python train.py --num_hidden_layers=13 --hidden_size=384 --num_attention_heads=6 --num_key_value_heads=2 --head_dim=64 --intermediate_size=1536 --vocab_size=32000 --hidden_act="silu" --norm="rmsnorm" --norm_place="pre" --norm_eps=1e-06 --positions="learned" --qk_norm=false --attn_scale=0.125 --bias="none" --tie_word_embeddings=false --parallel_block=false --init="normal" --init_std_qkv=0.0455 --init_std_o=0.0455 --init_std_up=0.0455 --init_std_down=0.0 --optimizer="muon_variant" --learning_rate=0.00599 --lr_mult_down=1.5 --beta1=0.95 --lr_head=0.00438 --warmup_steps=200 --schedule="cos" --final_lr_fraction=0.0 --batch_tokens=[32768, 65536] --max_seq_len=768 --doc_mask=true --train_tokens=734100000 --max_steps=15403 --dataset="wikipedia_en"
Each number is 500 + 50 x the weight over its row's rms, rounded and kept within 0 to 999. Layers, rows and columns count from 0. Numbers have three digits each. The size before them is the row's rms in percent of the matrix's.

# up: layer 8 MLP up, 1536x384, rms 0.143, rows 23-151, columns 48-95
# down: layer 8 MLP down (transposed), 1536x384, rms 0.108, rows 23-150, columns 48-95
up23 096:494493456525442583465568482516458561523471492465405569549577480560467447523506451436439502441529546512470580538593556457489500465524430494509477
down23 099:497450507475494535467452539464434517532509528581379595467504506440574514471542404597364493544460462459420525552559598470531383506404472547398454
up24 107:424452514475578523519473490581454453477535509469564455498529493511499576513432567542404573592564417465403493460383559510512525606532484521474409
down24 114:565435459537560557521398452477427483473484513523518443490533617424502542527458516491614452570524517511447534513415542554530466499529569557562482
up25 105:554618481537507528447451513489389511608456401485548475530594435434523511544440551546482510494556408429560570441493550524470347424488532479604496
down25 107:404478440479399510468477614573561468502512564498518483477543559523492427588541550510482508519513424490480454543535482448466511468399467439598435
up26 105:482497533421550497427541503516518615481494419448477469504432448515536497442510580490662492616457488506532521536404483514465515476404503493605486
down26 100:522468470406509461486475387490507453524493481516533546528596625533608495513438381524520478438538501572451489454488528477589521515463512471459495
up27 090:698481554500463484492488540536575483512463521637433511450512561430540509484492475510478431436447476440374564440539565510535450447580458483437473
down27 089:516471415541517515516401537577504544424558508465557510392500459558471484498538501467500468556599462469486411496499486438411571525365499439547482
up28 096:543508526450525484478527487463527491429515522501561402476460457498486544477504448601407529439451584504499581497470516683557504584601556453460507
down28 096:573485521444458468443511541550495484560473452546531543521487564515486452526448521483597573515490452489531532559505470585664538522452538608413461
up29 089:533632502503419491474514527551452513477436489425495551509438486537519494554411557406503557607461515442464552491505523436536530477468429461469497
down29 087:448384588543528492511409488415513467534487473526514400517439490433453492490500519513493519529609562519520446546455447574398430469545483474488511
up30 102:445502525522514518465482525542424509530477549469476506480509518477479501518462523578496472435483519536516531580409524540523487530480422605481557
down30 100:566554579535553523523454524471513551439464516555414501457438494526419471547443584486550536439562497492513431527415399493515418499442478549464538
up31 094:463492605513514547502491494520474523500525490501534427485535470483425460501553434500503526500455445554513450431398544461445470546495489569524542
down31 096:546484470472525552531541394557460519470488477478504629528508481421527493460617512501465532516453520450434483510439466555580553501464452592508417
up32 122:432437545490492541450577568638521471460559525544475486461503501525584547502560452532470438530533481591503452480551483585516501456539434566527412
down32 116:479524469576465458599455585532529448510507574469511586513532484528548565456588528435515504551599515524462594555613547550450542469406488536496522
up33 093:433527472585488466561564451523500444557492493478515492504528531523473581528554447497518436435518482494497444409374477500483524476474513533536535
down33 090:536500458526396475543441503555591537462445575496537579474465371509504480499462622495500508520595499492494550522544431512586522460460454505487407
up34 101:402499466510491462529504529465430540478444537526556461493498513421661481479489445526402637547506520500532459469515470486503542467459501515431423
down34 101:496524498498504533496405461476450588529527514454506453424477465489604575465474592531436447522498497454533496523595496561490519509501566495519462
up35 099:494531539536446508583556446566575524500500535473497501507511479491556544597564428428539508451539515491487499490467540485391479542550472489565475
down35 097:509532506439489433507520455509463512521493592505498474442552493589404525545513575482469543516505531513519499555497504527427460509514469472363515
up36 101:480540501483416450498468427467491550502599536458453565531472487457524391512467497455512480492430515543501519528470473540470531510467542530522472
down36 100:488400470621535427522501560478549408528413485477447580555521519517504534464518583573536465482606500468580612426529514539551455531507457543526421
up37 099:530498509543530519435445478439456505509526481500604406491558548511593460478563531485570603600455562470554459520489547440570556549539512446484534
down37 108:477527566495549493541438571551374514511549534499556516583491511419524510507527502486421434442588529498538491452514512503442428536466568475432501
up38 095:552471521603556570516491446459464464520471497467517477426492574462537460524526560556496601561437497401504503416475423500442450518440454545476548
down38 089:436520354400482487538522454578607442534572560506512507509463488475478498570482441438496449433442501544531558467403537550459475559526567507477512
up39 091:545591518518454540537549406448537509497428571387508512578515563553488587541501521523477579622576553627516427520449442592417441518517538477581495
down39 085:446461490568504393475436530533547515528561462535440501482424522450477536512553565489506426479563479520452499508412523478524442515505454551518430
up40 107:400508504553448467514491628437465426499467495512482549453484448452487510443512488495464479339469518439515443553522469435513607578529567564456486
down40 104:446482486437527462521432492496575484470467394484460484506516470502412530547488465512462457540493558370509539538468397496550570613538525446475475
up41 104:570524455534491493424507569546475445501437581446310466483398519480567539448451522616531533493489484438496583568476505424530466512572440464572439
down41 096:450426448516589519535550551483677588572582499499582565479651426475454608475548478477470512556513466597558546368454485446612563498439525608512476
up42 101:538464542476501506588500468541438464576485546493517486494531523540533586469554502515410573481529459539429415502532465410537469505516525463493411
down42 119:473480579507491486555507484498554540475577488410557508603498418431551504457390537594444475565526530461510602504460498657382595525448510544556582
up43 108:601518524516518537501471467452499501398548539443391497608514471527401500492491498473539464546523491486488385556554564498412505534519495504464455
down43 106:457562584439447499549594502457443487443569522469441503450539597498504468536437490559478465446523471525477519489512474478473455481411458488466516
up44 106:462495508455448517441415546467389521498440431499511458528469599477543521488494498416518566467474533382403433478529511459500520453444556433431618
down44 110:491531486473521571503443456490550488519489476594588446455482524471485514511426523570503512479522471519444453531541482362571476522530472462499529
up45 104:466548420494511535449468520557474499476443559417463594542505484492386587491560507451432534516524448476518466501533515527428470435530438476485369
down45 098:536494449544546463473516440435478510504579488536533425481510439428595488466397514476459510586545550568494493514438540436513489540561570548444541
up46 089:528458481512506454475558474473581534413481543550464439502554529507512489499507463485568454478519473471551504433529529528481440497559511552570499
down46 097:452489483479509482457435565425482468487621446568545536431550512550387536400483447551473524560407473550435446584529588540431546463481486470359408
up47 120:504525610497470527469490434587495529422491474516504474530463494477471568520510561418467516491450517567514556508511515499449467490591492555447540
down47 117:381528509482560444462468532467575514442478565542506451499489512544501496506537572526496391536488560558542519467535492429537472538496492451532517
up48 110:533491525509452459402491505444547436543537485492459544491487553492487515548480533439507519556427513497541465572544425516568517563577472477544506
down48 117:508488489553438463425413498491475492445467560563526565423599516520580485517443528457460487430511535427527562470512420543457436502543424440482461
up49 100:495508528495481451547457506550401552533562469479511476493540509524501557486514486488579515591542477534472535463461595487407525524470541439450538
down49 102:561566511556519566525571479496507494472430513478503452501422531541538507491452534502564464558586499513500452513492400435448499559447586506644471
up50 100:468467433437528466465489447598489496455439598506443441491478511509534365527420491516457428467569540510507501506474462518464516524481522573657516
down50 094:552495582571511438526548567473476516438522534466549507500580487431499562485496465527464534528570485459477413563512477476655589519599537586511403
up51 118:561524618520560503494474536429478437492491496460431456473597491468549468433490545572457396537484472497456498418533492438650609577519571632506430
down51 121:548499561521519417555540526512545407463474497382425553479531524474550510568498510504476495490461606393502455495428476577537395526451487529472435
up52 111:509413521432528513523504512539408507470481516542517552605320537526592621534521525512540447503472445477457429552568496416539493584451544503494549
down52 112:534484508458421516504501417562438528520508515559449459550483458429434608548437465498624509537567543521356465435557517471549489460476484471527440
up53 090:566417494395505435432490479555568539461513508555567409604551447473473512521522482465491487440453572536544522462528565510407474403486520449508501
down53 091:480494497588492571537430521414458552491489442452492528488460461585521507410438410522533451527523468527596530429477570495478428606586471497481529
up54 104:453550550562558534504473598592437499560518579478476468397488531518445488537354485515495503446472453507483509542456555400461481568469555454385560
down54 099:488429529519472491379511502461612557446430537520529437532424477554454332492417522533529537475574487445482449452525530425553511535540502449439486
up55 095:463550495607535545521552550494574462516503568499484474423505480450570514561495552501525558485578546572490530504454511481461519515485472468501489
down55 091:453457627518477545452510601435473594533551501489590429462478467439459550384502468542579406387477363466465442587530503525522484499466421463517521
up56 108:548551573432505525426494573465503565457471497464524541522535529489439449520463488532481442505444585532530515479523421500515491563450599518408509
down56 111:520432537484595503468613549513515586455538583511485459469543454540451459470493470478449545470514482560611531474607425587449412552418555486479497
up57 099:583459444433497481549514473550453401611608518439418620472521511557489543503547519479491375518420562486494436536515487476539459466490517471561555
down57 093:541449498455444550488506557558415481560503493486505506609559470398478443525506554450472478603505521492548523452488461579490463476503553554554489
up58 095:547614466557505463555597512601552597481485469478423418419475514486463482492562522522508527567537445464483457572523443542525413478562495459519538
down58 096:494388552547522447427586537499452427482497562461592591615496477467531464497444473425539536377549485503482495433506511478501442532506492510468550
up59 090:495472567399394511499489430477513478548471481512475542432600544508461532461473507471469506527495515575562496525468552493560537480518567567460526
down59 093:542382454447510515583446532509477413506462379451556582555473474563496630495462538480561461496446474528517497396557518503472480518534545509449544
up60 106:532569520497507442546589518462454504456473437467552450513504481402473610516500436548482461504473417444420514500552472525486423409453525497483548
down60 103:481520628501528504486484480516448528510525455512431525419563474461481473476515538420471502482582433527479389532490511530552414432500528491500427
up61 097:548526489454514646451501440520553561428476415529465433507417457525576520515510528587490608541463520509505432501452577420468518385624501552539442
down61 095:437468570562443469495546506499508566459553525472499489502495495664496463507546497543456427486519545579429536534538388518476462468404500487523534
up62 096:500438552509511490514468495446530552471523452606576538562408453566507436531477418449515445469517530484492420490398506519511526507494510622535523
down62 097:502424445518493549551437497514544480511495535491612483493483489467464393535487543526479549558451467516570537476494465553521456512507505459422464
up63 120:556444455404583468453467483433505530512488502493519525446456454537472451475469446539511451355556474530547549437449580531492449484512543495481446
down63 119:480482441520407535455530502474581460430482544443521534477500480567418467417553512512544450409409552510530474471449519496506521550493492370444565
up64 099:453500538540485489497511454486482523467496425463523516486435528514598515532370475485476537546429562428414573509484495545465504618497544444581535
down64 093:488409439429480400520409507478508503480590531475517433507619555565509482467459469589505481498548443463512597463462562363618502423500455539532502
up65 104:529526490573493500520513466394488494493453488604501491513495560485411453565493442513419456438504452432548558614498522416480496498513517488471511
down65 106:533525460529474519564434434456470441433506470483458513505591466539445472490462446504438539494444600492449442512490442548526524486521404484591426
up66 111:457545506558560458531425522525576457457550458513457491539463479525482494517458525506507554559439479456436540498524500522503570573469504474563644
down66 115:503584479474462464491544547604492480366497552454496428481535601501520523415416532468451597567483460474413555500489512492622508498499469439494469
up67 101:491495476421487380516471522437484525369440449525479520418490537593492523560488491549605443508446503479536483479557554553502481431477492565457461
down67 103:494522547529524529450455525551477468483535548423519463509548418426415581516536477537367495469532556495459455492477439518375522503510529520493499
up68 103:486446498557550544572533472395584597432562445456514457586517422451369517530582502596497490495567499453482492436462562360456556430541477520574531
down68 109:537482506514448593483519521488502531440457485498542572476547439501552447417531516510538417530533545536445544493532503509549587464541474447594568
up69 108:557487486560514393467466457525518577500395482524444488479416420457473530449490484567481516509442574453488442540545491398511496543456557460494378
down69 100:452495515513554549466470569498482417489530471439533478542482471460610425504547502574533606509543506515447483475503470494462532587565668492466536
up70 085:511538484509441539470507627632534567489504442496487475440496533487582525415559549432585529505417513507502496531461446458512539533519396518485546
down70 075:458507469519524476478538534515455462499465556559502618627526449519528435578547513453502507566487473448531463494497553522418497544448495467484617
up71 099:414460570507527486503543519539420524552561507432541514410468503499505512493504421487482496485466487523522496463548534499558507533515430526453461
down71 098:448481445490513529470530541582554442405415494504504486477465486411440516452474542554522506536512498485451536543586485531583573457491453500497549
up72 094:509523570554550585521494528507504505456534511488528549479495578566431536437417508492550477508485415446536443648537529494471491459572423557519617
down72 100:485497476483510493485515500509601566476487496535490574489514482484594505392413484513456459445525500434552484498459428507415514578511522486455484
up73 107:537498521501519472457524618521476513534497528537528489461416536477517545457574413469557501538390390477559534497508499488422440452546465511407579
down73 105:552382519564438418487481470500495464460544429475497487560533561472453432494461485615456619503523473489524461460563493525544524480537491433518479
up74 104:567516555480549498482530411541484509433573506530554441493561512547520518418464482582544481454563532457546494435447504530454487481487458394378441
down74 098:456436571436498486508534453536491500471467541535537453514584434529566520573512411373468546513560428527569491410442564558501490421500464554548482
up75 096:523468463562532464460510467486509542510454531515540599428466505446484539509529514513475493423518490501535486441457485528566517519547513437483539
down75 089:571490464456552544453433426512572427505629485538463485528577513461550444536503457545494524417584522421504561418538495565428453459405531513552541
up76 090:521544344470571498513449489475465590563473482489430482502460550590527470486419500526490494572499447554425508539443486497519433560552584566456492
down76 091:548501470534456488510491504559451489449494504505477611535499429504566502531474503511579489441466503503471614444521594536513457560495439527524502
up77 096:617478516456623490559595417503459542436422451476546517561458486519541465567560532423512521569484565587476467530355536547518461475489481447460475
down77 087:437488581597496482426466628524428430480452463454490533469498540586480490537494513429478511458537439492513517439510499528497450534467525549465496
up78 098:454444497516531518508628365563460465628454480517531550497479445492367457510472558545491452423447493495408444481407573467456515464488514563510452
down78 096:512531498521496512456357460423458574513396497586403501483552478441459535492469498467475461538491546550477462499441491507548548483408426427458542
up79 099:459512533500481424506542425462507501479515480492571512511500448485518462522491466466508457436527613504465475525578457524477462550495544492416522
down79 103:445530495599441467498472498591560538452476600505468501537481474474464581476534527437643473479455586513474465524493485559499593420461425534493452
up80 088:500500511475566561472524433557498561437549561521487423467443505414472539429482555499377499516532456512578482429566524529521491425484473432461596
down80 085:488514610470467398499489509527564457477490499439510591564577463552506494537500488462586456579500451422475576581490528495401498620517554494555510
up81 083:487482506543598496570567524508515425466455515451482545514472528544436526510387477449415503478513454464468368466507591496528455517561565464502455
down81 084:476484488533525499560611500568409455494453480438495515501537461553571516504573517545529586594491531432489496497570463488454572478498530473422518
up82 096:501493493572545588485557539641499503448462572535568512505492421461533444564529516483485566488446504529421435491515566500419528527484470533525475
down82 095:489532420448486478526467442450375492421525453493558475538466514550527505432463526508502385407444563488471512551522485452585440485402475485489456
up83 114:542475468427535483460495560496489491535481489520506582375421516507459497431455570430496391533537408565455558436488565450391420516541430581473525
down83 116:574451573461534499547557520466404477430556499534480497539514423485565509542512504541504468532527499420563436553466527465518512446479492609467470
up84 105:405506457520550552475595521518439521513512430532515494536533515561595557502552565496518498496490568391537531556523511503488486542488489490483515
down84 105:446408427495475471587452406428509580555354475445502487546582522511547586526497573447500457507554576464455572531532521563564535431566540485475477
up85 098:406507512544493520442515466643450488486512475468609565524576462471504509517504566621572464595515539485491521510473510474485469597470551539428509
down85 093:494451510552469535502541484430498497528499525438451425483464591514462507521563505546608477558437506536420446428498569525571512455497565469529490
up86 099:558546539521560474533534522545494459432487462548582504548522476490562537492516554556524481501523413557497525484500437492518507491467479497488553
down86 096:420538523523487500512500553493512532486421509467483496593467480544519479507494442443580492489573426594493396514463544499581536567505574454509495
up87 093:512457453404487469552509491541458475536499565458492519481524560481491501496543502497555556480484481508490377482458373545557441499483499470611401
down87 094:463501595505413564514375561522418502470463484426483494446454490481487495615483555519547481469543507450551606511513496418560495484539521536416503
up88 099:476429561492452490458507488499386586543467469489588457541471650503553445519462494490476584577535478468524521529472450427515548520484501541473520
down88 095:539523462441554457466428572516524455494460515422517564463457499601489452488466572558455448481473430551560527477522449430460400552532430611460525
up89 099:583544535467483519515588446522417522448481422577455525456492453572446594546502566534536455460519530573562477470467564499547432535459472376414490
down89 099:443427560485545558573469554536542534496544525412460403507477557406462543575528541503543490585472450537455446442621486515519473484512503639480443
up90 102:519523486490517474602475497446534469487525514486502359437529532393384433559517546584443489597520425584477454494476421478500495486486482484453482
down90 094:500511503535597473490542387645512533480526487470455531515495543434556515474514541445490501498482502477497516576553551538492563490505450536594465
up91 091:538467464462579593471532474569519566460515524555477482546505457481511553397577491470448476523436609605521567510534422488582447451513440492547562
down91 097:489522536479523481512527563482406525499501500431472606497599475458540506405494480532472504504429482469427487407508451529563591555507510542529455
up92 097:425514427514493508491525552452548486556514540480603527523533527531417472488524555456549520443547550478577467385521495523533485476507508465558504
down92 109:506525430463500467630495506483415436493456480501468473558474457486476530490526551587483449503478496399523480412516533525493506507506543518526645
up93 086:569562478528491453545475503502490525457453541554453583573493444599547429527528493379612391442528446466422449510387477505474521457536479515416500
down93 092:457511466483531560497558555495548517468407531551554490453552529554466560404522505515482598547590506585443524562473488480498498444385486441564424
up94 098:626514510523506564479515489513458504501480510452541480532525450562490426555432484416588541491499430459572487414537550444584523471465554408517525
down94 098:500541494531541447445504483568499540541404519450486397585454479493578467452483495448587419451516494560501588578459543510436567490455524460416505
up95 095:532432495527572499500422537509571455453564519526576366424527489473409517431532461512432520575464516483530464543536547440494526565556522450532481
down95 103:598475573558523455524480446542445467538523541445446605524513563525507531515481462502485539420468519483463548504511419473481522509455401532584535
up96 106:485496450419436585469534466530437476529489535344521442436547537544495554527484505528576435514540494491515484562570514463552525484433545439468487
down96 107:513541458493506459484458459549378450449408494497550522493548421581545554466510549455444506433599551553492489571488499501530492415448484498466503
up97 105:514545477499464534533461474456522538623480628379490514486488622453444517429494650419397508483501465540457510531403530491516483522448548539394455
down97 109:536482468541418451523532602455475548534542537509572576486516476551493539479457493456422643444464533513547515437462572474475503572528443528478573
up98 102:496476584481545544576509476446432514457453535458499470453571491376520491511492505496475588511520510518518403606466541534520425584482534534470435
down98 095:474441517492487527489627502446496480442523463465489470463625554545660582499462482453481450514502432579583478560438522479424535485522432520490463
up99 099:527500497510440467430589532420585548451500478550423504529469582540490481484469510527474561509487527417481558499474583465534421542508501525507504
down99 114:519493481590450536534538525478466534400473607556522531548515481494625452542504483549499558499605563483486484427483452415455535425424501493479405
up100 082:496620505533509602481511548508491527462477479494458460559564515474421553495476483521507453455534489455520489505488514499510476519506567581596483
down100 083:455491511545509494526483578500529462490506488566533599541564534437473465557535511505498418491473474462425520459470447481508461615539536578477542
up101 098:424459541472506476381457610479478505458508479476435511512486508505437527540519481520566531414421461461591386508442516609509500494519497466510510
down101 092:551599531512526508624566438480481580473492481419563524576488460526513441357518507473503511577588505460465534406536446460528524469489405473526477
up102 107:414467448520563505502490459434420474475456517478442438446451525451561512556430519515551449468529446544533426471480540531482471502455531430423471
down102 098:559491451503596433482504478460531473416460414464416533599531450525565511533519583501537492550501462480503537613468462480521509532531409501541481
up103 102:606479457432502448528424443448584364446503450437555532535596501566594510441535533453428507562440402543482406522495567484479484463464450499359450
down103 102:543537579523353537517462448447458518553419539483434409540481479510500563496496414482579507510500542602522490517476501542526584490525489407494505
up104 100:465623438501474426524504543490465590496508520471461545494455518629570560479493501478534580453557430578456517508476515496498526519454479511451512
down104 097:468444543568585534395492481626526531495540429523515534491513435539501459457500535570413466545471457554427498404529548456506479527496485377472495
up105 098:579525490518490424425418448478507585498455533434501485544489570587410583586515550496443502530483444530544479552509553454486511488528376546541431
down105 096:509437482448467551440550535442477573449521497527551522493490502417496505432472509513551495531588564522576435487513571505482359427484439620542568
up106 117:453439555530488492468508551492468582515524502500556424549509534436532575584393467586498445419494463452407404425499509496616404472497501559516404
down106 105:571499397454439527590520537451602497387480487467436521429623461412372515563573519556482618572528468562445560580502412489545576492544454490528481
up107 101:427447461446478550526579533423450571521482509504440500391506479544498553562439402591565475445450511434434468458501473535541590546453543581468520
down107 101:430497453459377473511496568428440555594475487449486478506550495514491471562512526568511482607441440474451534503529564469464491464489519491556475
up108 082:615523516519512470482511422507535549507489473389497485468448444500437423481429524485428443457576509520493523526461447438461488438523560457506586
down108 075:481516469557516503494610474508482463503560453557458430477546485442493480514491437534479438557450550516584561481515487565440554459544488511501557
up109 105:502491554557518509406472446554501410566421473519436431495392445477527568504494485453567527487486432461506465470483508458540451527496521387557388
down109 107:514494488571436498531445549411496467462454454461558567505410478507592525542521474473557483495477616474512506490506522469459562479477495524486564
up110 100:463488488494589512464480578508523506576460472469432483509485498615462534575526543541470428432490540582605515502547441478488496506424510544515454
down110 097:458463519428514564495522399468524580432400468410400503535488446538542545535428578459488402553515511503495565600525501448586512511532460550502510
up111 088:442468478577402409497575421486376563484643562516503552550457534516518565543491454572381499454580453448411539499462475537463543482362453537438499
down111 086:524545441461506485524511532438595471459513559575446504469434519554450517495545602480516494489535574416521524521428527539415511496518432517453445
up112 102:414481548523582468476514423538539576441628471557540575466523484514508505496475570506506451488538498511469356462424532444509503472534519562506400
down112 095:486468558560362509431514498528472538476539586540463393542553519477517512526569449535513553505407500434538485452475526365475424515488450450488539
up113 100:508534573586527537520419543467466490402446615392544502521577437434451507545572474556441539465559460485539568588546545430548469557423451478515559
down113 092:531536400445453486573491447525559532581526458511610562696494474553558461461489556519473540493521463546489404529521417495469514529488578631596500
up114 095:417603543466512473457525470554460447528563492489409571479509398493519515478462585472507448433504490549552520514458487473503451507514475572498557
down114 097:471501477471469545483423578524509573423459492482574505556608583442466465460460430602542528602576575501341545498600477401547502534426464407489492
up115 111:473485572512551483447413491534477486439473466423487483494492501552430530514487445462518525440478467375494336456493506519523476519490595630490651
down115 117:521528521504549481458473484474524545388521491551506489527471470485534549569536540439523550513442524495461624549465464548468485435467552518558574
up116 103:490475498548523504487476585448437556490526468447536460477499453417489566481532535521468538503516661612519508553465406595502516555483477535599459
down116 103:464505487508534397546457502582525517516566419497475500505503538521492449472563525463510413483553524455505636547482418557502439521487501493536444
up117 103:481435500539584541479512578473408506551503555446497451514501530440454506497460471510523515529470465440516656509504463453563444464492521477431547
down117 108:524533570575508460523505498532469568500500512478588469375456558445576547475541518450480405520549521513525482560492545543522606505462565543586464
up118 091:562500458565480550496559545554592598565598482491513535502479497501447548536453477474558482472536455536518363575466549482445514485342416495497433
down118 090:423507507475540541440519396545468500486489450485584506528489495506549512430509460597541472513551560476490484508567526523521492398458510486536561
up119 082:481501489543430472493525499407449548456476488421488460510453487569521527598455426485451515514558527587460514483569544561454516525511479447546484
down119 085:535501507561558517557414463578552568460419550513497490443540480503548546459488522503491494509449496517379577554494517424587536468492566504460548
up120 104:529553550527454409395519556510516464486466586565482484537553484559503543507525564531469532474585461420581487512631469457484473467598421518405513
down120 101:473415439463469448515528518438499486509465586522497417526452455491478521484465514506443476490536521582520529513353544523529478435527507528436418
up121 106:417432443509515448350466443478516547448539529509481491470498481474494532541446500557531532539484474479437593607453568504592543503539484462550513
down121 116:483477375489520460399519563474541624486568510517369495466486488528470475499567489514577335488468529493483508483458513530520484427434504482463493
up122 115:554398390491444470455437531412541535522458573543401524500439513422488468490517433443401537450476536504480362508592540500499456462532515505427541
down122 121:458475548489489400504554600593450495526481520424430483570474463485514526555534468509452503435526484535536576434525424456496524560516444496496605
up123 108:487557492499503515525531406516510492580466505430449404468424522488579452557445523433526513487576490560511511450481531539478562521409375570536518
down123 107:509478560529475476478417563482594566558502486512551543457485583443507509473430590460521506471454463448538470566589488525497574418521573563483453
up124 106:504497517506547488525523458519409409499540489540506477420485618507589539487503515542479438531537492570426505541446525518456443490430565460551485
down124 107:571482490422449502528518463501481535490544546503479523514499528482537535575542500473561540658453464500491533461399415506538471428427483487492483
up125 099:518434556400502543508505543459428472524455517462406484532559482474575553461519527534582481477487379594501396477453557482489454468508477497519599
down125 096:474529402515413465513568460498512548499500530460476498520407427511497429502490490452481465493495614477502511520530398559456552418565480444433434
up126 109:490418492471511511445562475559472544549493502553488480526545485540429447552463508512523464501461368403436506560519470509456541490508480505495505
down126 108:474470505472509502489565460471471486514514513462581643519507521461473478479390506500578534496448551442547524584452563506487533405440499470527435
up127 085:559491445512506502637496520527538580495484547409515540550555541505526461478456470504525472648566466487509488444516574466602509467454524465528496
down127 088:382555500642572465524477526503482475499468477492428485497440451465509570454449525455522545578461530491522542514449508408473473582493519564436509
up128 096:542543390455546576532544580483562569474479433483551510488527538507529520447482454470552506497424479500447541577654480498549481522446471475508542
down128 097:544517478524500494530473501440442559594485529448480525566517533401583419445483353590531574597530580543489505474501490497373522434431482514522552
up129 085:655573494539520478588530492585505579489427544526574511439541520598420538486458606534512608534547567515481577461431477595543517496546493488516464
down129 085:490525497463542515465467571448495468548549569489526539512501441515585514536418406428544535465495506514522542533487530522427471531522554511522509
up130 102:467505485503510497399535513455527502522441587497542521573465502516522549421417493480529627456501463450518495346577573497530447538443574538449495
down130 102:457585435494468454571546530582506552405474499554521526517541520493519556508518492556509516519482451498515528429500501528555543506472487600547522
up131 091:526497499568513519568535393526524475480501579510521530560504576550538601476446472601499551470568519583635481505501391481430608513557457519535517
down131 095:544444477463495482477540477572512475469535436636488490507411501500456450551634512436549485517597531524510509525551457501462492453521525544449567
up132 097:511488512536498472475431544492480417515476497536492546529547520545429450447463540542502549482523553492398600565481454554491576496460488461428429
down132 089:593540511511512510521488439493568541533402537603507493536460517579516462498524471554540472471514556512505447493429575498591540492531571569469506
up133 099:493501577545520396478536507574474463462544471493495567504421511505500429481491392465444455494458537504479412449480557491532513443489522469530445
down133 103:485515500525537463465451540537441510427465497476530458498503435511504542479551482427443618520428497526416532547491518547527539528417506549548480
up134 110:563510513569481513492462462409482472489462518423471525571505511501560508485477564528570517445662496612440480476474552437485468492500528458506450
down134 108:474449485434588509472452446500564447545443505512501515585555476504528424520497600463392537568624522444488526532589571534428531558532453447543414
up135 106:544508556457485472498487374532511528482410458544513574511544573495482552476500422455372520496473500424521500486513535464500459535492469517501423
down135 108:607573451524457505518448499568452475503503502421553464554476470465452537482511531432575538470517466562440480535529495432463583515528490387590543
up136 081:548450499610492536581599515504553456601505466415491522484557515488532402514445476529480489555503571503504507483464434514587479472486555560583470
down136 086:471478549492576492449501494476510559478501523513516567429430518544378505513466490481480567455512398465400534518461554528504505447478454436479496
up137 099:557549548462521576415545524489499542539497466607542584394470588472462501418544416433566522548528441519456441450526537526511546562454528456470577
down137 095:537379407529546467473511441442508540424469500477489583549573487501568434540455545560496538571524464432493358520400455529561481417467451521523508
up138 088:498532459563585500556550543468475467436480455605475400472611581460523471480517507471678485456375516486543516580457468460537514513536437518504517
down138 088:518588455513420538481443573421464459468526483534480495435527538424486522561551589456367611531502513543544487518499538595461447465497588572549478
up139 109:460467499464516478566545489456466494521537477526497582488528494475502461452451584496388496495514530523513400471386497455586530514496574405489515
down139 108:509480558427503490519474541516496461488598524526473515510576588538483563523490461481453469544461530459386518523551451552461489524423500528518455
up140 102:467455641601498471564488497381491471473523485549441554455576438533480612436483501501484428595477488465534563498461503512483528579502467496504386
down140 098:551536507545433496431592584517455517496494520519496496501521489543548445479527498485485479533569550498533539554558503451548542471523431532509487
up141 087:478450503472463359454461483460481552538438501492562456519478475614514552507432500453549509492470449486610453490518466544498426491561469462495444
down141 092:520581559440609451393455607503571622543440549377532409538553490475499474518507442589468543555532482613543437470538498494441517568488507459469529
up142 100:433499500525493576475496501451534526522581507461509507467522411481431488508432590497506569548609446460511530486505504515354555580504533460411545
down142 100:518489537483509540504520596499480529510500508453511506556508613493474593479521546465467466484494485405448587483451584528457492462473500517472452
up143 100:473482571552575478465522440501456446436453475543534514507559502480554582513391578487467580471470479591587561494473466504521435584535459493465522
down143 101:566545491469526483475521514471570550484500468464440439547475541576378509486558425575555494442375440515450573428516526480513454424461478399516588
up144 104:478522447508471523456466483417603517475520484499468555520466522477517589528573518451486531469491487503587535580549536491523559504449435497464505
down144 102:558525556517453577418472465558474486541515540499504472554465503488495462547524454581551415617509500437499526570388509464514483484542562451453505
up145 108:474323542498433572519452456505519399412503517462534467484444524500449545581549453524489547442556484565567577499519435477474552459467523490428538
down145 105:489422455523411505415407571602492446458498563536427486503502467484432555597533463539451442521545571522569577473546439555516582527500574429404458
up146 092:498436535589552523537521519566507529436507560479561472634467503407482501541484559564509454488423635451507485553476500478478520555456496467571497
down146 097:526516555460523464533483471403581531472470451466448512401444435398439524409456472426405641537465479493438476443487572557496449455590562585503521
up147 099:422532470621527477451518523552529432504495476613540594544503498484446506484514586530509486512543481480553452577566476344567521512579413529537565
down147 102:542542467442451518536556401472580488522460556576502502457449392523611553424495470472458439511517525567412475595499502493447523496474532533465490
up148 092:478451454553436493562524531394431449398467531537450617488558475589464548507561558489428430372437480447559489488456525550486442508471462551467481
down148 095:535494506552539484542563548563603442453519526534570628544535482504494513444523560582520461443501518501559555489564525542501526479459553450506464
up149 103:444513493565568453538513538502501525492460508478487525588491498491473442408463397487545477568536547533476531447515494446474526533474463560461468
down149 103:571468545478499421586517494456446471490520442536435570465557494473561518532496550459414518430464560454429479494473477458541488500519525434490500
up150 101:526485517460536518519447496548513546482508586447635486509540412529514499486508455519482451526409532503592494492545510475505514518538433584510460
down150 104:469421375551414509524559515561516556497470493550508509584313434472549543462590479579533476502462532512510517544564576429518526396520553533522551
up151 099:449583477507504442421441516459500495496510476501439459517543470546457484532469493476551452569514542573540466453385468524478487462503513484500599